Weights of a small transformer language model.
Architecture: RMSNorm before each block, rotary positions, no biases in attention or MLP, tied embeddings.
Each number is 500 + 25 x the weight over its row's rms, rounded and kept within 0 to 999. Layers, rows and columns count from 0. Numbers have three digits each. The size before them is the row's rms in percent of the matrix's.

# layer 4 MLP down, 128x512, rms 0.145, rows 0-50, columns 0-127
096:526484474504503518518522536510525486498524502527481482522479469494478507473493498518506493503508499500500492488447539482484518468511447523530478487547508486470489473522517491537517500451503549511520545534510488503493484524515525524558501530497522510469530474517497553450504550503506484455520514452472461475475489493499503474540504496492498489502484473478489542484513502485483485504468
099:518499504469517507518533495529545503520495491490532534545536468524485549475466485537503526505493495462499518505449505522476506529517486466454476463486444498542531506525509477514488492515514491469489472473487485497520515504489475563502489536541472534504493502538497510492477513513460508475510499488492504512490471474493486464493512508525499510521488447472489466485470477472510508484482
095:469515459494514521479487529476485513462507444476504522490483459529535554510504547506504512531529473521498509487484462515502504511507497500547511453472469501443474479525506503486521479461517534465526490471528507475510503483535493472468501477496502502526473505498482494506533518503483534477491493532508506544513471437485461527517497472504451496500528494491521520466494534481480514511505
095:496549502490481512515484523444500480434493474478541485534519490519489488488483481468520467489513490448527526485496524488521488492515506496510495502493473515499453507529527530533470506465531492497484512512534514451502483521534467485498514518490493459523532534469492456491521554495506545471490519465505497492506476476508487523499483460417533509507521502593488491505491497506509510504488
117:549470496513502547499491499536499514545534501495507524484489484475498471472479500473476473486535525459493490500486470497485530542467492518506499476536481469483519532478503472483478520476497500484504501478479511515534473499515535515485516516515528456502489497547512512473482495518477542500514462496526509504488500499540502495519526458530505532519507475522424523534504487522517501539532
095:517490478518493456501542518462525495445521513453469512508517501487473518495510486466503473517509510502488535546507516513520520489499409505531510501494474508505518526468525489495478469475500504488484494496486515477471548470476448494475556514461491513486458501512516509492446509549496479508518476561512504491494486526517436531501471482484529532513492483449509461513449482516519501432456
100:487450529511480494513504507504547474506485489468496535564524477509467509474474484526526504555476524509502466521500498522488559519511491513507540499470460495427518499494475484508485487508514475517460487485483501507477516499494519491458516458485484493489469486504507486465523481514526493524486444449487527512529524480510476497501465512513500459499512531463527523505529497523501494500501
096:494475544532548503468517517492492464445487531490528468473502523518509486520529520496505485507457511517519518547484560483502526557490478496489507506516544495529492501539524530511501501503519497490505463498469491521468477494483525525533494471513471470529548515514490506476535516463478503478483542419538551492506462519550521474507505512476519504452518500487506516525509472469452504528500
098:481517473487540537495467538500465512478519546505522506553537439512477469488535471516494512523524524512464507499514547447507451537529483496524488543494482501479499531502494483476482490473489496463530512477539500520492504513515510523483501498493497465512504515538504505545510459509515528507495490439504490509505509463467480508483488460533538489512504493470544487477545507507533451524484
103:488508494500482504471503469545468497488518496488479530522508474490511483478505495473492537471472494497458546518518497518510502526524512501489498515489489452536483482478493503502434508503480502514488516495512507523524479491493468542508452522525506490511549493535482479479471507511510479519498534527513538512508488470502532497493495501499442493496504525512478538505518509521500511521492
107:546438531505488463477504496516523509514503458475484506484511546500505513501487456523486514526523491506497506477486519540484497526492485505476478497462489542470543492510522507479482490499481445487515543548511510490522477503486503515482523460465475467486487485536498482523536434483466464485482483482455515513515500469476487514514506485514530487463413485491482502477507484493527470490484
106:467559479483498514487450508457520489501530510497522496539468533486494508486512487474485532489467527515479498532537498504527504465489521506491495429511535478476502524550501534504493491540501490589519470451450513496434525505486532511527523479492499508496468475504520517489503512475496534504486552497543550472515488514507524438511492535495511481502493496486497501515497496493505488466442
122:500508537486507524484452457505528452502458525501546512498527492484541496452480537507499426509514492472471484537513519505502467523502512474533502464497501499460515503457506546467467502514487497487506477502481486520511497504507506535503490511507557519508500510506507429506478466510502486471530493481475494499537486523495477517501510536479514515508503546498525502479543521469482466532550
096:514487515494473466505509503476500509523537490528491494477529520520536514522486509475487470498500474508496483487524468494511428503501456495484512483478518518455492486463494485485475471501449474464514519516475516488515485509510441517470522475521497484483521491479483496483529514507551522500496445504496444537512515481518497507512521496468540494485517449504515457537512495467520528544549
090:508486520553507484469521544452530524521511467509540528490497508505494514520449530526486504481517509526507548465516439462492560469493478481500508464513475500480497556511519482511501470459501503489503532495497504517487495490543533470510492534527487525494495568474465480487542530497511504491492499504473479509507467475481481541493517477542499522465464496516494506443521468485504468537493
097:522521487483476508473484519501478490492491480542461555520505502516560503538503514468520472503476480507495512487505467457450520497480499473520499508514504496520484499534528523505506525440494497506505529503503553452508527507499548501520500482483523522550519540486459478508547501492430497483482529500513497537492448435466469529530503483548514541517483485475488518481520482474465529500495
098:473534508504517530500483517521489481505523528517543531528525463484485507537507541498482493528490494477487489501523495474494498476526492522548461503486429445458449466509462524506469509451559503449499493498505533513518493509511520511488462480505501466537537469513496462514521510550476514483511485459496484452461560493481488540505483489533502528531505518524500494484490500515519494508467
094:536501467529531537487506530518536501475483474483462504496527494487479497523473455532497482519493520538519511552453505528516551483481517486464531504496442527528443444474515489502473531476514555558483545484530538510502493502511486526502481493493522496528475516537491506493520500530507492543530524484496482493521525491494537499454482533492491495461502506446476515552506504491507522484496
101:482496451448491535494503487498489498479461479523501520511504490531483498497518479501503465534539507496479453508528500503537538488506520513497478499500478465493467502480521530458474512545493480414519467503475513489482496524530464484470487527493514536497500512479526510500530495512509507526480514465512461476512504493535519501492520534528527443499485517495493513538493470477471493514496
097:517435457516510515499487516522452479511479519534491498494488483488534422503503509496495547475511504528480473525471489487509464494488555494430539514518479530508496470507464508519467505494523436503497546486504507505500470489496527519517535482522508482487528488522526529492512464510479495476507486543505523462509486496495485561552492498559530514520513503520472453488498492509490478467496
101:486506508497506532469469479474520484516502547519512511471472522491486488551521480512491492503496483503503482490495452509537509502537519546494501510473501518519510487513496503485524500504498517495476535494470469525516499543565527486444487494505517504495499503526492485480495478496498469528481500527502485496476506492472499542490462484433473471515512488483515505533555537500522544520506
091:520519483506465486543505545455498503502462517528526476524514481479506500475536493501487566480481534541482496521539445528519472495505484513497478545492538496457460495524514480475495466501499500443558563486511502444486491507424495507474569510448493496514525474490463516534508489509503518539521526434497512448507497467458451497529533513509502540532494499512536523512516483508515478533448
096:471528483491552523482516487504508504483536481522481516511501481515486483490501482474525501531506545475496499479494526545475463500478465499508527509500505505468529452522521481507560466462465508465502512521480449497541499507485498527481541489504522471481504500534492493518514456509523475499494463443536543498515516477497505511493483505489476493497548503535534502509497515493506528534539
101:528482515483529508546507503496543508480534527457496503499497512493479495530467515530499525524480520497433495484507520517483511513515511522503496488491537509482479444473458528427628497506537520529517494544538524481531553501482516523461501479541498510522521535508516514494491496522518518499483496462451481448510503505509535531493513501473536477515501555511540493500515502467486519513483
091:489517513511466501524483477495496552509482501564494473519533490507467480482521504522494481524508533483458520486528452484493499498501528499489545528481503529457477510511449534512462529503503524506516529479477537498515484525525489469435501479467539543481474477493522477539493516476499521504490487463516560495500541512524534511503472538520472497498508490521511502504506473482506473489518
088:498471527480509499469504449497512488533546507491512458515526485487509518516551522527520460497479513487544477496503499480486499505510478491493507460518503471474534512504500542520531516496477545475500489507512514507514531509480525494536498508476515499461471509541472457505508526473483501514504514484493463487473503459467467488479521502520484556532496470459501526536508528464475474506534
115:508533509489494472480517482519545493520468508519478440471520485504478475474496504497542523503471516513490532520489506498542482490490526509511505551501517510511527474489525517477466498526473487492488525505500427495518492511486463496511517419516471485466500498520498482516490473509510498509509490473510494528516513529537498511499504523473530446522506517492506497503473474453503486495469
095:490502534475503467466514485474544466538475510463480488512484483482474490476456483490503518447488495509515471479488474521474532544498490542431521562496525529492497503499501487483484472489544473549524496529483480479502494468459501523526522453512494508486527521500543540498491537480492531546483484511537497459507532490502509522503496534478479480484512478506516477512493498453491484542469
095:488486539488472534512476480508500505505529523481512503497527496476490455515493473537486527502501487459530486494459506514506482515551502447488521509500457487472510500517463466540504513520524538478484484508505486520492496512483477505494487494462474536495485451512519487504431526492519464503450500487478469541496495479552530527519520492518476465489519490510503498462503485519520466481446
091:487508498513427528526509512504489459489537499469510523498528521531526514503526490491498475534496536493506520476511512490523493477473470514533486467517514461503471502515512514499490482503530518532511515483537501474498543517514451481530487539489508515469506509477507481479490503519533501490522485550504491496488500491492515497473503474525436546521522486502504498503489532471483503479478
106:524479522461495509486459498525480502515514490529516507507503524463503531497526513507507555520484517478477522475517526508504518451470510464515508479499506511487469510533475527476528518519510455472558528506527493452473499511507501505503541480473533493465436519474505527467505519497506524471514518484510520513485473500525507522486502505495534470482488529501484543490514482506529527498482
094:499495495502524505553514518467488473455532503517498465498485524519504496500459470502480481467508508506471507493496464534513487540529499461541505493533474532467423498555476473539471505501509520456444569497506461469498486505522497463498498501526480471492534473504479532520469502491507521470467505483481497537466429492477529491503471537501449524458493483526452504473491529496499499499527
106:533456502518555486499500521475509499496515548511458492540516469475514499524478549497480476593489477508498495486486478522522471478518517481516482498521510521514510496520551470477524495505522506474517496502495534466516533523529547462491483498502521522521483528523501488578531521492468525518514504450528515483530495526506491514523470503534493457508512490436486535505478510515500478513508
097:514476520462521517542527446526464467467444495500483496488501493503473535514458461564518521499502499508533512489568510503517501503532550536483439488491482492514495504500521482550518460517516499513496511501520487485480501490512498481479501531492473501448489490497520504513529459502487476519486554484465539532466473471479482495516489511486470467497504492476484491513507523534481475501486
091:486543507483451479493495529445504485473468513474475516568468502506471502483495447474496479481508512475505534451503475500489508519512499534501493522571496470482500550499504496524528484479479521522478500464477496486507538527493493486506471450510475511501500535531492498481525507465549497489492510503518455472446535496516479510546502490466525524557501502478480518498468502497483511505511
098:520506502501493463517490538518498513444520497473512525499495500505498504494494517518503504500521513524511539508531430498454507501497506571504506517478494526498534485501527488522436477542491489462480540484491537527522500518510480479514519509497480494491511517465484513503506504454494495510517471479493530525505455477532480529502507492535479514493507477542503511547547513480458536539461
100:500517472499510529498488479476507509492528524504470495508508507527508461460471504503501486499514501527474509490513473447529513480466510481502509520497499509527481449465510520437511536449554507518499515491493497482504472527513495521521465509525500514551492501465493539506489494511477485515480534493521481541493553469491517517512487511466527486492517501482520545504527500519494442490481
103:515469511524512541511493500537513541482504496493480511521530486481495481493470515452468530492528504507473531463527476507510490456485536508508516563502490512509494492501510506487495486503504532539511502492509481490485518499509530528488489474514479483494504484497514511500502564530463519505488519547547469495518476491488482500457491493462446508492505542517479469496495481570519487454482
090:493541555529530473516496520483518501482491500467510525535514489475463508484435484496448522466533442535537483481481498509495503521484472526534504484513499459514489503504508522495463479482468530525494502512465529536490558482503502471487504488532509532489437498468509479514486497467504499513500492480516515503508526510489510496499490533511492500493554449466479497479513499490440531532481
091:500504468530486495489499479522475506518523502514502526511534490491499497513481522488558466514480519491480499543500516495439524537482469516480461512536515530484499481509501455467486510509520492508437489520467509520552498511550499516530486503545499532464500488499506543529465463494454501525482464505532506470487473575510538522467519481517497499451443473500518497494473500445503508520537
100:488469510513482477521502512502479476523475478474484494532526504481470500509502486508530482516507460475522442490484553502554485543498510523499509480525478509501521505495487490525522484467527520468466517483429506483474475481518511507464478514486483523502470515522499525502518512533506486538445495536511494536469531457505500495500509497503506477526458486516480542506498501545523482518483
097:494490495521517501524537545480493547507486516508497500534517506499544464501508511463463495507491491528547499494495542501507514440471497496492498523457490511487492473524497463487531540466520479456497523528490505496525549507553485471514488480522516525510540458431527548516505495474492490514476501507550489464461516504492483516493470493513491490470468489543512534511467529461501477497486
097:497513448505480485530467501514507485528521535491520478502522488503472516489499528491506554547501546474498523483491510469513504504496516484502467498506472535507480548484499511484476513435438486524523495512496508493537482472492453470497541491488525497494463506504470486519496548525496529540471540478461498527499478523519529515487480507520502539494527489496522508471510525486576495489490
104:486506520496543491518499525534577511500520517484494482517515509498509479507515476508494523493500430534477490477514535506541485474506474527486512529506554540495535519537461533543526494484496539448451528554523500533495478508514519489496512479505469475482533497510496452521464484508513493488539491471485531546506524457460487526555493493482489482502476535516517511484478478498541478494548
098:479479538519462522500495467487460484503525530533506533528482495510513474535483470504511487486484497470580527527526517537494509483528554497489494512508491480486478492523486507462505508502529553496500501486484535554521469531495504480495492476518518573513487472513488446501502517493517514537515487477503486500473469483506531530509551537534485507468544503505450477555470474557506480508497
096:496484502545542467523478552530505457488482510457465514466512511502471497502561480489477517480515517480499499487497509495514473505456490485487510522537482503468525505526511504501503507496481564507564494479563528542509506497463510473510475472529492523477540519525510518514509492481532504515546474469492528495511499527485507489492502487506520466483505523548530520510508517501534462538509
099:514514495462479488519535533527473509511491526517480537489529484493490493504520521550528475531490484557498446475486492483483465463536480487534548534524505538527530521469495490515552503440492493467527531529542480478518481506485499519509516461499513519520489515481519471523552540525509490522503482480496468497450498479530494539488455533515491453510516541495505527517502495506513469449509
174:514475501513512507485507497479491506469495533504545518540537498537529516518513499478464485514442480451537462531488480544499496439518479485520464508497461476536472535458477542479519515512521507503486514539500510496448544514525486471517494488579502513527463476525532463558518497548492498520492510484506474493517501473482493497481477481519515468519488495502499457496526511514469523509528
101:513498544478436515520521518543528510472492503520475489511512497465516477529535464514500541477493497469520492503531470523473506526506527494527471515501544508461499545508525514502514466503489475502527478456463509458525542466521471484490470505490519493526525518507498484498552536452555495473472518506497500497500507479457484495485534503527500519494507488489494467499507487519499521498490
105:408491470493506472493481507527483497510504509472482472482526509532496510486507489517487489546559469583522452540477508494476501540513476505534507489476478509547563455473513452508501467543511484487477518494502475511482472526485461533480551499493466465506448501523508554453551475507500504509450462509477507460508495482523428440484488464504569485532519517513517537512540480492480553522515
106:504486506524485519505552490527516532517525488499526478517493484509484505492468492493524466503509514497453518493517536507471538495491558479500493466503480481526486499485530528483493497508488466492512498490480512529500509524558504529551444472442477483482515481503475532535514505476496542531443489495499512485517472535481509514509515501498508501500539545513469484484471491541509498500485